Weights of a small transformer language model: 7038 steps.
Each number is 200 + 20 x the weight over its row's rms, rounded and kept within 0 to 999. Layers, rows and columns count from 0. The size before them is the row's rms in percent of the matrix's.

# layer 3 MLP down (transposed), 256x96, rms 0.18, rows 63-87, columns 0-95
096,196,177,172,196,220,192,202,204,196,166,227,204,197,195,222,237,194,189,201,185,215,188,201,226,218,188,190,201,221,190,183,178,149,189,209,197,204,175,238,157,195,218,214,163,197,204,200,199,214,193,201,192,204,207,230,274,197,189,202,198,211,204,230,206,205,221,205,156,195,179,211,231,196,203,179,177,185,239,197,187,213,230,202,203,167,210,233,202,179,231,210,173,194,199,189,193
099,200,202,205,191,227,202,222,193,218,200,218,222,217,224,229,177,201,239,185,177,215,199,212,222,209,244,208,202,212,199,222,215,227,239,210,188,211,178,182,212,221,210,190,194,210,186,233,206,206,183,220,185,191,210,142,233,205,232,191,193,217,199,158,199,163,214,166,196,231,175,214,216,210,174,206,163,201,207,236,194,217,176,213,198,182,230,196,199,201,202,219,201,212,227,233,190
104,200,239,183,186,187,203,201,207,218,229,185,215,183,197,191,188,214,196,203,197,257,191,210,237,236,192,206,197,183,200,192,195,199,217,178,225,247,205,196,187,205,213,184,202,221,197,177,189,213,206,224,199,228,197,171,240,227,192,243,187,169,201,209,227,221,214,198,194,210,213,221,223,179,206,207,240,207,184,203,166,179,183,207,177,243,181,165,185,198,227,216,199,164,182,205,196
101,163,199,191,176,192,226,170,200,212,178,160,223,196,203,243,204,192,191,195,178,236,188,224,188,192,173,202,202,181,201,240,224,205,172,210,204,220,233,192,183,218,201,156,204,205,178,218,192,182,198,206,183,183,189,192,217,173,226,184,215,170,175,226,195,234,189,213,219,204,212,214,195,160,176,219,199,182,201,216,238,213,195,181,194,189,202,196,199,194,230,214,194,217,232,175,244
101,199,218,223,223,164,195,223,218,169,218,223,195,206,227,187,241,174,163,202,195,157,212,191,193,179,206,208,225,216,199,207,180,193,222,237,190,195,214,189,208,191,177,166,213,207,201,171,173,173,175,192,231,213,171,209,191,201,183,211,220,246,198,219,219,185,199,213,218,185,187,209,226,190,201,217,203,199,203,208,234,232,183,198,240,191,183,165,168,201,205,209,184,199,207,212,158
106,219,206,195,203,177,201,218,194,178,204,192,229,191,234,186,193,213,196,227,192,228,193,206,184,225,198,195,203,214,175,191,209,181,177,169,223,186,206,204,160,228,187,247,173,186,230,199,185,177,199,218,191,220,223,219,231,183,163,188,198,184,206,214,208,262,249,193,169,225,176,199,221,201,189,205,217,211,217,189,159,204,228,197,218,197,179,196,165,193,192,210,173,213,197,196,202
091,246,228,199,197,171,196,208,186,183,197,173,221,239,180,189,209,212,182,191,170,178,172,218,194,233,224,164,212,205,203,201,206,193,224,175,189,207,233,190,212,222,182,192,239,208,157,219,209,209,201,234,190,165,179,213,211,175,189,208,216,195,227,206,169,215,200,207,221,185,212,195,219,234,208,223,212,190,219,200,211,192,211,189,182,193,231,152,208,205,209,228,216,225,181,199,172
103,216,209,164,216,199,182,207,210,193,215,226,196,191,170,196,229,172,194,227,193,176,199,186,231,208,258,222,246,184,182,200,172,201,194,221,204,202,223,197,233,178,219,172,190,216,174,188,217,206,173,203,188,193,183,196,184,197,212,204,226,202,186,168,207,185,199,187,163,219,189,163,211,205,189,189,223,208,207,221,188,191,199,157,231,216,154,193,197,205,156,168,186,193,204,210,207
093,208,203,206,195,180,156,242,206,215,195,179,221,207,229,209,163,168,187,225,205,217,234,201,212,175,202,187,189,208,179,216,207,226,215,205,189,222,219,179,198,199,168,191,161,199,185,201,209,203,235,215,239,186,195,199,233,203,193,244,210,207,206,225,215,188,176,174,207,222,172,201,183,243,221,192,224,211,202,176,198,211,190,203,191,213,205,225,181,228,178,174,195,210,150,196,199
092,228,188,178,201,252,173,184,202,185,185,192,185,193,203,177,164,234,205,216,181,203,225,206,238,186,226,216,186,168,162,196,204,215,210,194,183,214,191,181,202,187,219,228,215,205,200,161,219,169,206,197,192,174,200,214,154,169,183,197,188,217,190,188,187,208,192,210,204,220,224,219,225,194,216,201,183,194,185,159,173,175,208,213,191,216,188,173,199,238,219,223,199,192,209,202,153
094,197,205,207,191,201,202,233,140,197,198,227,171,236,205,193,201,215,177,206,195,163,161,211,188,211,203,217,206,196,180,189,191,182,189,164,194,198,237,201,221,202,193,208,172,232,205,201,234,202,210,209,207,214,204,214,202,211,186,198,222,200,197,163,234,205,187,202,158,185,199,208,210,233,208,238,189,179,180,230,224,168,180,225,191,198,191,233,213,213,195,197,226,250,212,179,193
099,164,239,193,202,205,192,179,185,198,257,200,194,179,173,203,226,189,226,210,202,202,205,178,229,198,172,203,197,182,200,207,208,263,198,189,211,220,203,168,207,229,209,189,202,188,228,168,195,174,233,204,185,193,163,212,172,184,213,172,174,230,188,211,200,201,199,216,197,215,216,205,183,204,243,210,202,202,241,181,174,201,190,199,212,196,235,180,184,214,198,207,185,164,185,203,197
103,177,220,178,175,221,149,202,218,215,193,183,185,163,220,203,188,196,224,203,191,221,217,194,186,167,186,192,210,266,189,211,203,225,193,191,213,182,174,212,197,200,189,227,189,171,175,204,199,216,217,219,194,209,192,204,193,209,163,188,196,227,182,228,220,191,203,213,186,180,178,199,195,187,199,210,189,241,198,189,185,205,183,205,187,185,191,171,166,200,210,243,174,226,148,220,208
095,187,189,209,194,221,188,200,190,223,205,189,171,216,222,196,208,217,217,222,212,243,170,185,183,187,177,199,208,211,187,153,204,141,199,209,231,234,177,198,205,188,182,208,196,204,238,193,211,216,197,185,224,191,215,187,184,205,178,249,177,238,212,209,177,194,180,221,199,203,192,210,220,200,206,172,215,218,225,235,173,237,199,172,195,212,222,191,177,194,225,199,184,207,167,189,217
098,194,197,170,214,200,213,197,189,216,157,214,194,212,202,158,183,179,224,195,180,218,229,171,178,203,206,239,203,247,188,192,185,199,241,214,204,215,203,178,223,170,201,219,186,143,201,171,193,183,198,201,195,227,206,198,198,177,165,197,203,225,205,196,207,196,202,183,202,209,214,203,186,168,212,208,150,188,189,188,175,177,209,218,187,193,196,189,186,176,188,174,219,178,208,250,203
108,182,204,182,205,179,215,199,173,201,194,204,216,206,204,202,206,156,175,203,210,214,213,182,179,191,205,216,195,196,162,207,188,219,192,225,240,205,187,228,162,183,187,182,205,242,207,201,203,216,213,213,156,195,198,194,204,171,180,187,241,211,161,218,177,214,169,213,195,191,199,189,189,210,186,204,212,223,228,195,206,190,162,171,201,189,169,173,205,175,162,178,168,189,192,208,149
098,181,179,212,165,203,175,195,219,211,192,206,197,206,169,217,231,214,203,209,188,231,217,196,221,208,208,193,184,189,203,205,197,198,212,174,232,189,184,171,186,222,185,215,144,211,167,211,181,231,185,188,181,204,230,250,223,191,171,192,249,198,223,198,179,248,185,226,189,200,219,202,230,183,207,236,196,207,208,204,212,198,184,179,170,175,205,218,180,207,183,215,185,200,187,175,207
104,185,239,212,191,207,184,211,227,246,161,213,203,196,199,206,192,191,207,225,190,174,232,207,233,214,202,220,211,196,221,190,197,178,178,203,197,199,175,211,201,229,212,198,204,248,163,218,244,179,191,201,205,215,215,167,178,211,199,250,196,197,227,204,225,170,200,217,181,228,203,179,183,181,181,188,193,183,198,202,172,186,161,209,229,170,202,186,201,218,202,200,200,211,219,163,193
098,230,216,190,181,190,195,172,168,233,244,197,207,189,201,231,149,203,200,197,187,192,220,208,200,212,153,232,214,212,172,226,184,214,221,180,194,194,194,213,169,212,214,222,165,192,189,196,210,197,216,215,176,218,193,207,200,221,188,198,191,178,226,197,189,186,193,178,201,209,217,216,227,178,179,168,208,202,220,192,187,223,209,205,194,229,179,173,226,214,233,187,218,259,219,199,213
108,173,171,210,193,234,180,223,189,172,225,208,196,227,170,163,205,196,173,170,156,189,191,173,200,174,236,191,190,192,204,246,161,195,211,204,205,188,198,207,182,190,180,187,217,188,215,208,225,193,182,250,184,200,225,189,160,190,211,164,195,206,199,219,167,184,224,167,178,181,196,197,192,218,199,200,220,197,183,206,203,192,233,185,182,211,219,197,192,195,185,203,162,188,199,215,210
092,218,229,210,190,183,164,205,188,171,197,209,203,239,204,210,197,229,162,199,180,180,242,174,179,229,216,175,222,175,207,199,199,174,246,198,195,160,215,197,192,187,180,186,208,210,201,216,241,215,207,186,215,189,193,173,197,207,225,180,222,185,212,181,207,228,196,192,181,212,198,180,195,201,214,153,238,213,192,207,204,194,190,198,218,207,176,184,197,168,200,147,197,207,232,206,189
096,183,226,178,218,150,187,217,192,230,182,195,216,219,205,178,188,188,205,236,194,213,206,217,191,198,131,219,188,209,237,210,210,199,196,206,202,233,189,207,183,197,187,213,213,201,178,187,190,200,183,196,202,205,206,209,165,213,176,230,186,218,178,162,179,206,151,209,184,203,200,190,191,174,183,184,209,211,232,188,223,241,202,188,208,237,180,190,225,216,210,213,166,222,190,208,192
100,219,208,199,208,194,224,178,205,201,160,197,214,187,177,206,195,242,210,212,173,213,214,196,202,181,192,165,198,215,211,197,203,176,213,183,205,197,188,186,205,193,207,194,189,190,202,177,193,207,204,191,203,231,187,201,182,182,131,166,179,231,211,202,192,178,197,203,166,195,207,228,252,223,197,190,213,179,241,171,151,181,229,193,159,219,196,156,191,206,188,204,206,202,188,205,202
108,180,188,195,188,167,205,191,137,206,212,208,213,208,205,220,178,231,211,180,159,203,213,159,188,222,217,180,218,194,233,218,200,201,168,207,218,226,164,211,235,222,174,198,205,204,214,217,193,190,187,221,211,204,185,213,253,214,218,197,174,218,219,236,217,229,191,216,214,218,203,220,197,221,218,232,176,197,234,206,193,199,205,195,196,199,198,181,231,206,195,193,193,214,217,233,185
102,169,190,213,198,209,221,203,218,202,209,197,212,200,192,179,227,213,188,186,212,222,223,180,176,231,215,203,201,227,238,173,207,181,191,199,227,185,190,174,205,175,204,158,191,203,205,201,235,169,192,217,185,199,195,205,246,230,189,206,175,208,160,206,200,195,204,183,242,169,233,185,223,187,183,206,183,212,208,205,186,191,191,164,242,181,193,219,214,202,205,254,216,207,198,218,233
# layer 3 MLP gate, 256x96, rms 0.317, rows 64-87, columns 0-95
107,170,210,202,172,203,223,197,192,201,212,192,215,192,183,170,200,190,199,231,238,210,207,180,176,196,207,218,196,212,208,201,229,203,198,218,199,219,211,205,218,192,217,187,191,237,176,190,220,175,190,191,216,205,174,210,209,173,193,169,183,206,190,201,196,230,191,203,204,165,207,195,167,197,173,232,204,248,187,258,266,193,198,215,186,216,161,195,209,216,179,182,224,210,225,225,214
109,215,188,183,177,177,217,194,198,210,216,185,195,216,235,199,196,200,197,209,228,197,157,209,209,181,211,204,210,190,211,210,241,212,183,188,228,191,226,175,208,218,237,192,200,244,199,192,149,203,204,212,211,204,230,198,184,183,202,183,217,163,215,178,194,155,214,179,186,159,218,181,214,228,171,220,216,232,179,220,204,198,180,221,172,201,185,181,206,197,205,167,232,198,223,195,224
101,199,186,196,229,174,185,222,176,167,190,210,196,186,201,204,223,206,200,206,172,189,166,172,194,191,213,174,211,203,192,214,210,185,177,176,247,184,210,164,184,189,192,208,174,206,199,199,196,190,236,227,194,194,202,227,185,222,204,190,184,159,218,195,175,168,201,200,212,229,199,189,181,225,210,227,200,166,194,152,189,223,178,196,191,219,153,215,163,213,208,170,219,196,168,204,184
106,180,222,207,191,173,216,180,209,228,196,196,201,195,189,226,178,241,197,181,230,211,221,181,165,196,215,221,188,197,180,214,204,199,214,175,204,200,203,179,239,187,217,193,199,232,201,206,222,167,227,234,213,212,185,169,149,237,210,218,256,209,178,150,170,205,189,206,217,185,223,209,175,203,215,186,215,192,215,203,176,170,201,181,199,197,186,198,193,193,217,190,184,210,205,190,220
103,234,215,197,154,228,209,210,176,192,195,210,196,170,223,206,209,210,199,183,210,203,219,187,230,174,212,220,222,168,225,164,183,175,234,159,224,192,219,193,194,197,182,226,174,188,181,183,219,182,201,201,227,180,198,203,219,234,188,177,212,243,206,239,210,207,221,219,229,196,206,222,194,196,212,219,238,186,236,189,186,223,170,196,196,197,186,212,201,187,198,224,217,171,198,203,213
092,167,225,197,197,202,206,174,183,180,218,201,160,171,173,233,207,204,220,203,185,216,185,193,202,196,192,215,208,229,252,204,201,228,191,216,179,225,185,191,200,205,231,194,234,169,196,215,206,253,221,205,246,151,197,185,199,235,203,210,208,203,237,231,200,202,179,206,219,211,198,195,173,207,207,203,211,169,197,210,201,179,217,172,197,181,220,177,225,184,218,194,210,188,181,189,197
094,200,209,180,204,223,198,177,160,224,208,193,212,204,197,205,189,174,198,201,228,203,205,206,184,182,177,181,174,177,158,193,195,225,220,159,187,167,187,184,201,210,203,215,185,225,150,204,209,204,183,150,206,205,211,215,200,204,177,199,214,197,186,241,170,192,205,226,180,197,201,168,192,199,185,149,191,242,201,182,235,189,193,188,210,213,178,163,216,193,208,188,163,193,211,207,222
106,206,215,199,213,197,234,230,215,212,198,195,186,167,177,204,224,195,170,220,157,200,182,221,189,231,192,179,156,217,161,155,203,194,201,167,158,199,194,205,217,190,200,190,196,152,192,194,223,199,192,212,209,194,203,233,215,206,181,197,210,232,216,210,187,180,204,205,189,195,210,186,196,192,187,217,226,196,224,204,187,194,208,237,215,169,190,193,222,217,199,230,205,228,187,166,153
101,206,177,221,200,158,167,164,195,162,199,222,206,193,197,195,176,221,219,177,211,196,190,227,197,178,188,210,212,189,160,209,193,208,211,206,182,196,160,182,208,200,242,167,165,205,229,184,225,190,232,181,212,196,204,192,194,198,166,208,206,173,228,176,181,195,203,208,199,229,211,205,232,210,162,194,202,150,223,204,224,173,186,231,190,189,198,217,218,211,215,175,193,227,184,207,205
106,180,172,168,208,199,190,198,187,205,175,199,190,185,198,165,168,165,199,232,194,194,181,184,169,279,191,201,228,209,200,181,211,204,206,173,190,213,190,230,187,190,213,205,182,190,224,184,173,190,206,177,205,193,200,198,188,198,190,190,182,194,228,192,196,212,176,209,188,168,206,189,220,210,180,249,194,197,194,201,211,173,215,189,229,230,181,239,202,201,205,211,184,247,172,185,183
100,194,166,197,175,198,206,193,227,185,189,198,197,229,191,193,201,239,199,197,225,241,164,197,197,158,189,216,216,215,216,204,202,194,192,233,207,192,207,203,208,194,193,203,205,178,223,230,208,228,212,200,213,200,213,216,192,186,170,178,205,205,188,194,197,179,206,195,213,202,193,154,217,187,217,209,178,195,140,194,182,228,187,186,239,169,160,217,184,206,211,136,198,195,183,222,218
099,193,212,186,200,235,202,226,197,233,219,190,213,198,204,217,226,222,160,205,211,203,168,207,229,183,180,200,215,213,225,189,190,212,183,227,231,181,203,238,230,194,226,171,201,202,240,191,198,192,220,188,214,221,249,198,218,179,152,183,199,177,212,223,241,204,206,198,205,174,197,199,173,193,217,230,198,235,174,232,179,225,201,204,174,209,197,187,197,206,196,223,194,186,178,185,197
098,191,199,194,227,220,218,203,182,181,191,212,207,194,266,180,203,163,198,193,227,190,195,211,188,172,188,213,184,214,204,185,166,186,216,211,198,181,153,229,202,221,197,215,182,171,193,174,197,217,193,223,192,206,208,254,224,179,203,205,220,241,187,251,223,190,204,221,207,193,203,218,198,187,213,202,189,223,183,222,175,206,170,183,209,178,180,206,205,165,232,213,193,205,187,199,219
091,194,204,191,207,205,212,193,207,207,187,193,175,168,187,176,231,203,212,223,208,207,203,194,208,180,178,235,149,216,213,216,190,175,201,233,203,207,221,188,178,176,169,252,199,221,229,169,207,175,204,202,205,243,165,184,217,206,206,149,212,193,188,208,175,201,223,204,228,184,170,214,162,208,182,224,177,228,217,187,212,200,218,223,182,216,215,204,230,196,197,204,211,209,186,196,175
115,208,213,190,208,240,181,203,192,212,179,181,183,172,173,195,186,222,201,227,191,197,210,209,173,182,202,189,226,227,210,194,200,168,166,186,160,215,191,165,202,185,169,198,196,179,252,219,185,227,202,164,188,219,206,182,161,194,207,170,192,220,202,187,196,192,222,180,192,200,213,193,175,178,173,207,210,206,208,209,170,179,255,170,200,189,211,198,214,187,181,241,195,223,195,179,202
110,200,256,208,223,196,227,218,174,187,202,191,228,183,166,170,228,186,194,210,206,232,207,214,178,203,209,209,182,178,195,213,191,196,182,179,163,200,201,240,184,170,200,254,181,170,231,165,198,161,215,176,200,220,230,203,184,185,184,197,177,191,208,193,205,202,202,207,194,206,228,202,203,206,210,235,213,183,185,162,202,213,186,209,178,214,214,223,185,204,198,159,182,196,219,195,206
110,190,229,180,170,175,222,182,243,176,233,200,155,204,195,209,211,177,219,209,223,248,210,178,204,159,157,199,170,223,194,214,201,199,202,189,214,166,184,195,189,187,186,198,200,175,179,200,232,210,189,172,209,185,211,206,188,211,227,208,198,183,201,222,236,204,206,217,192,188,251,182,182,212,212,199,203,190,215,210,190,199,220,174,190,186,189,212,187,201,194,183,238,229,192,170,178
102,156,203,224,170,198,189,198,203,222,184,184,240,206,185,186,188,203,213,196,212,212,194,166,225,177,216,219,218,212,151,200,185,222,200,199,183,196,200,213,183,189,207,195,195,183,172,179,226,191,182,223,182,226,205,228,220,213,138,199,235,180,241,214,221,228,192,187,205,175,224,190,204,153,199,201,229,189,168,189,221,216,184,200,190,211,181,208,219,215,215,211,189,223,196,213,218
105,233,188,201,170,190,219,195,198,230,207,181,169,208,202,212,191,193,213,204,211,151,193,176,174,222,229,177,214,191,215,186,202,169,216,170,210,166,213,185,201,219,215,212,224,217,225,177,212,229,181,229,208,207,167,178,208,198,214,179,181,201,207,228,202,219,226,178,220,187,170,213,209,244,198,208,229,221,170,194,201,226,257,210,182,204,190,211,179,209,226,194,198,222,183,203,204
087,229,239,207,210,160,168,211,210,181,219,198,177,233,211,199,209,200,184,213,198,203,190,187,183,205,179,208,214,161,199,227,165,192,177,201,184,191,214,180,206,195,191,196,195,221,216,250,208,206,208,200,201,195,212,192,221,231,198,204,236,195,197,179,201,227,189,190,242,229,238,204,206,199,217,180,226,210,162,219,192,173,207,220,218,178,212,167,195,198,187,191,239,255,178,197,203
102,199,213,182,194,167,188,204,189,223,172,211,178,202,206,159,227,172,199,203,203,225,191,174,192,209,203,191,195,226,201,183,194,189,194,200,167,251,182,222,234,168,223,197,216,188,193,197,186,206,201,151,200,231,177,172,176,181,177,172,205,211,200,200,235,210,189,248,182,184,217,206,193,196,177,214,180,189,194,203,198,207,205,199,213,227,225,199,195,204,196,263,192,217,194,164,213
108,208,201,240,212,213,219,196,185,171,183,184,186,167,201,180,213,217,185,159,183,193,190,194,179,158,197,205,241,209,179,157,178,171,199,190,218,211,191,194,189,180,202,159,206,165,211,192,226,212,195,241,196,203,211,215,223,153,180,163,187,211,185,229,158,213,182,227,197,193,196,189,188,179,204,225,194,214,219,196,187,184,208,179,196,194,209,229,216,194,227,210,195,213,197,198,230
099,208,240,226,199,217,200,178,192,173,228,214,214,191,183,190,205,215,200,197,228,209,171,202,211,203,193,195,191,158,198,201,175,212,226,193,181,158,195,175,223,191,217,182,221,158,175,182,220,219,218,212,203,169,185,192,185,233,236,200,166,206,204,233,179,221,167,185,219,180,193,193,198,187,219,214,216,196,201,188,184,173,236,184,197,186,258,212,175,189,228,202,203,208,208,206,225
098,168,218,189,194,140,207,215,189,231,179,192,232,206,171,222,192,219,198,207,195,183,206,241,207,208,197,206,202,201,186,230,237,234,176,236,201,215,201,218,186,216,197,198,210,182,186,201,217,205,221,176,224,176,189,184,202,224,203,153,195,198,228,157,215,188,237,216,194,221,208,180,172,173,185,189,205,196,204,165,203,184,171,197,217,205,226,216,176,213,217,189,199,207,194,205,163
# layer 3 MLP up, 256x96, rms 0.328, rows 64-87, columns 0-95
105,203,208,203,206,211,206,207,179,205,148,204,229,235,201,155,190,205,190,201,229,204,199,182,215,198,208,248,211,234,221,158,176,191,213,192,186,187,190,198,192,189,189,167,188,220,196,196,192,175,158,215,223,212,185,233,203,179,192,163,194,203,197,160,191,215,164,215,202,182,171,183,180,203,186,206,225,237,168,215,201,208,238,210,191,217,203,217,186,199,173,214,187,228,191,208,212
116,196,205,188,196,214,166,206,239,223,196,219,231,217,188,220,186,185,229,204,205,212,219,204,173,219,240,199,205,244,171,219,173,222,215,202,148,193,198,195,192,197,157,191,204,203,190,174,223,171,199,174,202,198,200,212,157,217,181,200,194,209,221,179,181,234,241,191,232,218,207,223,193,199,236,173,236,161,199,204,185,204,190,179,201,189,178,188,184,194,200,206,193,209,203,197,215
110,194,186,187,184,217,172,181,181,199,192,233,233,185,171,183,188,206,179,228,212,154,213,187,206,216,168,209,218,191,210,181,195,179,225,228,189,187,173,195,240,186,182,188,169,205,212,211,182,175,200,203,183,174,241,213,167,191,190,207,202,207,201,185,209,230,191,175,184,216,205,186,216,207,218,186,192,210,141,163,207,202,184,193,196,205,184,175,208,240,196,203,208,210,174,239,175
090,167,218,192,202,209,207,205,216,201,176,210,218,207,199,172,179,177,162,204,156,174,207,189,225,215,233,209,208,172,208,217,192,203,220,231,220,237,192,186,206,212,214,199,208,215,206,228,202,223,176,208,176,164,202,206,186,182,220,238,213,194,158,208,210,231,186,164,180,208,220,158,229,225,220,185,206,203,215,179,191,198,208,177,180,188,197,199,224,196,243,227,192,213,218,218,224
105,165,224,203,202,203,216,222,201,223,204,179,197,230,231,163,194,231,212,188,224,228,225,194,206,198,172,147,185,221,241,171,193,180,214,184,212,194,223,208,217,249,219,230,202,201,208,189,212,222,202,197,207,214,207,191,208,157,183,173,213,191,212,232,190,211,211,203,181,191,208,190,202,162,206,205,208,230,179,220,215,214,198,217,217,239,205,168,222,199,228,189,180,195,198,201,225
087,200,214,211,194,175,194,185,183,251,195,216,206,226,176,195,198,214,204,177,183,209,192,241,207,175,228,218,178,199,168,196,201,234,197,197,208,213,172,223,178,187,188,221,190,177,201,168,160,185,203,188,208,176,191,173,182,187,200,161,213,198,201,197,161,193,213,231,229,220,176,190,153,185,204,211,202,194,206,167,225,180,169,186,210,206,222,163,222,211,217,200,205,195,170,223,181
108,207,207,190,229,201,192,245,166,218,220,188,231,205,218,201,190,203,205,229,204,235,221,182,191,218,206,209,226,199,197,214,171,209,212,171,193,185,151,195,183,189,182,184,199,221,209,201,201,196,187,196,225,185,186,193,228,210,223,220,220,196,213,172,191,200,223,174,243,255,224,184,234,203,185,170,184,194,167,185,219,200,156,211,203,189,190,174,204,168,220,187,203,195,205,187,230
093,204,213,187,223,196,242,238,206,216,212,204,199,186,184,179,195,220,194,201,191,200,200,212,210,249,204,189,197,214,182,164,191,167,216,200,193,200,180,198,208,169,155,197,193,166,227,208,249,220,192,206,222,194,203,235,218,227,199,189,210,209,217,203,196,188,205,214,179,177,216,177,186,190,208,209,202,203,215,193,194,205,204,202,247,149,228,197,219,208,180,246,219,233,179,189,166
095,201,231,202,191,215,201,186,194,193,211,163,219,213,193,182,177,179,165,182,211,184,235,159,214,219,211,215,206,202,201,177,220,197,222,208,198,186,212,228,178,207,202,210,191,193,181,218,182,238,197,186,195,208,211,226,223,193,187,192,196,231,189,203,190,204,207,221,172,196,190,186,177,179,200,241,193,203,207,207,191,237,212,206,234,172,235,214,204,176,159,224,172,169,239,223,252
099,179,230,190,191,180,232,187,220,239,190,200,222,182,181,218,192,218,188,174,228,235,194,193,195,182,197,178,187,191,215,210,207,224,221,210,187,178,187,207,205,211,199,192,189,218,188,214,184,254,197,179,222,210,195,171,189,214,174,185,192,197,196,195,162,186,173,199,187,197,166,208,190,185,179,179,246,206,180,197,204,213,180,209,225,216,177,218,171,161,200,197,186,155,208,231,244
102,196,202,195,201,211,179,195,217,213,162,199,194,201,223,187,157,163,210,204,185,160,195,238,188,205,214,214,210,181,221,224,193,227,198,205,240,177,227,232,178,207,184,226,162,219,147,199,187,190,208,198,215,176,202,215,203,199,205,217,214,204,214,230,221,222,209,209,186,196,202,208,182,210,186,198,197,226,223,252,197,202,179,196,159,216,198,212,196,188,182,227,225,209,227,235,186
106,205,180,189,216,168,222,182,205,182,183,248,185,190,199,152,167,139,208,200,194,212,224,230,175,185,213,185,178,195,186,214,198,186,213,189,185,238,208,189,185,196,162,229,201,209,156,198,234,221,168,189,174,179,196,200,180,203,219,203,210,221,218,201,179,201,217,206,210,207,210,190,204,204,197,185,192,191,237,211,240,211,211,215,231,212,200,180,204,226,188,195,201,222,233,211,197
096,194,163,178,224,217,204,189,171,185,189,228,160,229,225,174,205,211,210,214,197,186,204,181,210,200,203,239,203,190,178,175,202,213,206,207,226,196,146,173,193,207,218,207,181,185,217,198,188,220,210,176,232,214,201,224,250,184,198,207,178,203,204,234,174,218,136,171,211,196,208,237,208,199,197,186,215,210,208,183,175,215,177,196,221,212,197,209,175,193,203,215,197,205,183,215,224
104,193,196,193,222,223,196,195,200,191,184,207,215,248,182,188,228,160,225,220,198,217,154,192,196,220,206,203,181,214,203,175,163,180,227,194,187,179,221,211,166,191,167,233,201,207,192,202,210,209,182,197,211,215,162,226,201,173,227,177,200,204,232,176,185,234,210,246,224,203,193,185,203,232,183,214,184,225,188,223,189,224,229,215,211,197,178,216,213,184,188,228,185,187,217,197,212
108,197,187,172,224,204,168,205,215,199,200,227,215,183,206,191,179,194,190,172,191,200,191,207,215,219,212,165,200,216,199,194,205,176,207,213,201,205,190,211,193,214,159,193,188,173,168,230,181,194,198,203,226,216,184,218,214,185,203,194,212,163,222,241,240,246,194,172,229,185,207,202,226,198,201,225,187,189,183,202,189,244,221,221,214,196,207,217,208,256,220,248,202,216,172,195,179
103,178,204,187,153,220,209,246,187,198,214,214,225,201,180,185,177,186,156,188,189,171,209,197,208,232,202,204,154,196,206,202,210,198,222,183,181,213,146,225,192,220,220,230,199,190,204,222,193,190,213,221,221,228,233,190,218,181,198,192,233,220,176,184,192,212,232,179,175,192,178,197,211,162,186,217,209,213,200,209,202,218,210,205,192,225,198,212,176,167,227,227,212,197,210,225,201
100,191,179,196,251,216,243,228,164,208,222,230,211,199,208,172,205,178,226,217,173,199,223,195,199,229,217,201,209,190,199,183,166,222,210,200,191,182,209,198,197,201,185,229,201,225,172,181,223,228,213,212,198,198,194,185,226,207,180,189,152,192,241,199,218,191,189,191,217,170,219,187,209,210,175,206,216,182,206,155,208,189,195,222,237,209,199,228,183,189,232,218,199,190,174,224,182
097,232,203,202,182,177,181,224,175,201,192,221,183,195,204,198,174,197,195,213,225,219,152,206,180,215,180,184,170,166,204,192,221,214,192,201,213,189,215,175,188,179,197,234,179,189,215,188,228,202,223,169,200,221,192,155,188,205,200,201,223,187,211,170,204,224,175,232,185,246,201,203,214,205,191,173,202,210,214,169,172,193,240,170,193,226,198,181,197,172,188,147,204,210,197,200,202
104,236,199,179,220,190,201,188,201,244,202,200,174,201,238,194,188,205,191,212,179,195,209,195,168,231,219,229,194,201,217,176,181,218,235,183,197,204,179,198,220,197,196,173,196,215,222,187,200,195,192,197,204,220,183,172,195,221,219,253,208,196,236,204,203,224,180,217,228,193,197,201,199,232,236,240,218,194,187,230,191,216,234,198,224,210,199,232,182,208,236,208,233,218,210,168,172
088,198,210,203,225,186,207,221,224,185,199,179,169,215,193,222,204,223,202,203,193,185,224,205,190,227,205,211,218,192,181,186,211,179,214,202,210,189,203,188,251,210,229,232,192,184,184,213,248,205,153,199,219,202,152,178,260,190,216,184,220,221,222,171,216,188,192,188,197,182,178,165,194,189,211,216,210,231,183,201,200,166,196,182,168,193,197,178,184,230,202,187,193,222,178,187,207
094,192,223,218,204,202,221,205,241,153,201,187,185,251,220,175,184,228,166,256,195,205,223,204,194,168,203,225,210,199,188,193,167,173,215,161,195,201,193,224,203,242,199,190,215,175,222,210,191,210,197,178,201,241,185,214,208,185,202,214,181,200,181,190,220,196,216,180,182,191,225,216,198,209,191,201,152,207,212,202,181,187,223,202,180,193,199,173,217,199,190,211,199,167,184,207,178
100,214,222,182,208,221,189,205,208,192,196,217,186,219,228,226,186,159,198,149,198,225,231,221,194,179,222,195,201,198,191,236,167,198,222,206,193,198,184,177,216,210,192,170,249,167,173,208,181,200,206,195,202,192,183,204,200,213,213,208,188,209,182,225,224,206,194,219,217,233,186,184,165,220,199,242,213,222,221,196,181,201,160,187,202,162,235,236,185,212,184,210,205,193,184,181,187
107,173,205,199,209,178,184,211,175,185,177,198,190,194,203,187,174,208,180,199,180,178,164,232,223,212,201,219,214,222,225,198,189,224,183,235,207,196,160,199,225,208,213,148,228,212,219,204,223,172,192,228,178,193,203,195,201,200,209,198,210,221,218,233,207,212,173,155,181,211,196,173,191,211,230,171,208,228,179,222,215,181,191,191,180,219,205,217,215,241,188,222,240,194,217,223,187
094,155,237,191,213,179,187,192,184,213,199,228,185,220,191,217,206,200,200,181,191,188,199,225,165,221,209,260,202,199,248,197,186,209,221,226,211,230,221,189,203,181,211,201,209,225,193,213,226,176,184,193,207,185,175,157,198,238,186,230,203,202,199,205,232,199,192,216,168,227,205,184,203,157,193,217,205,192,203,198,207,165,180,208,214,184,212,213,218,227,208,236,210,206,218,178,209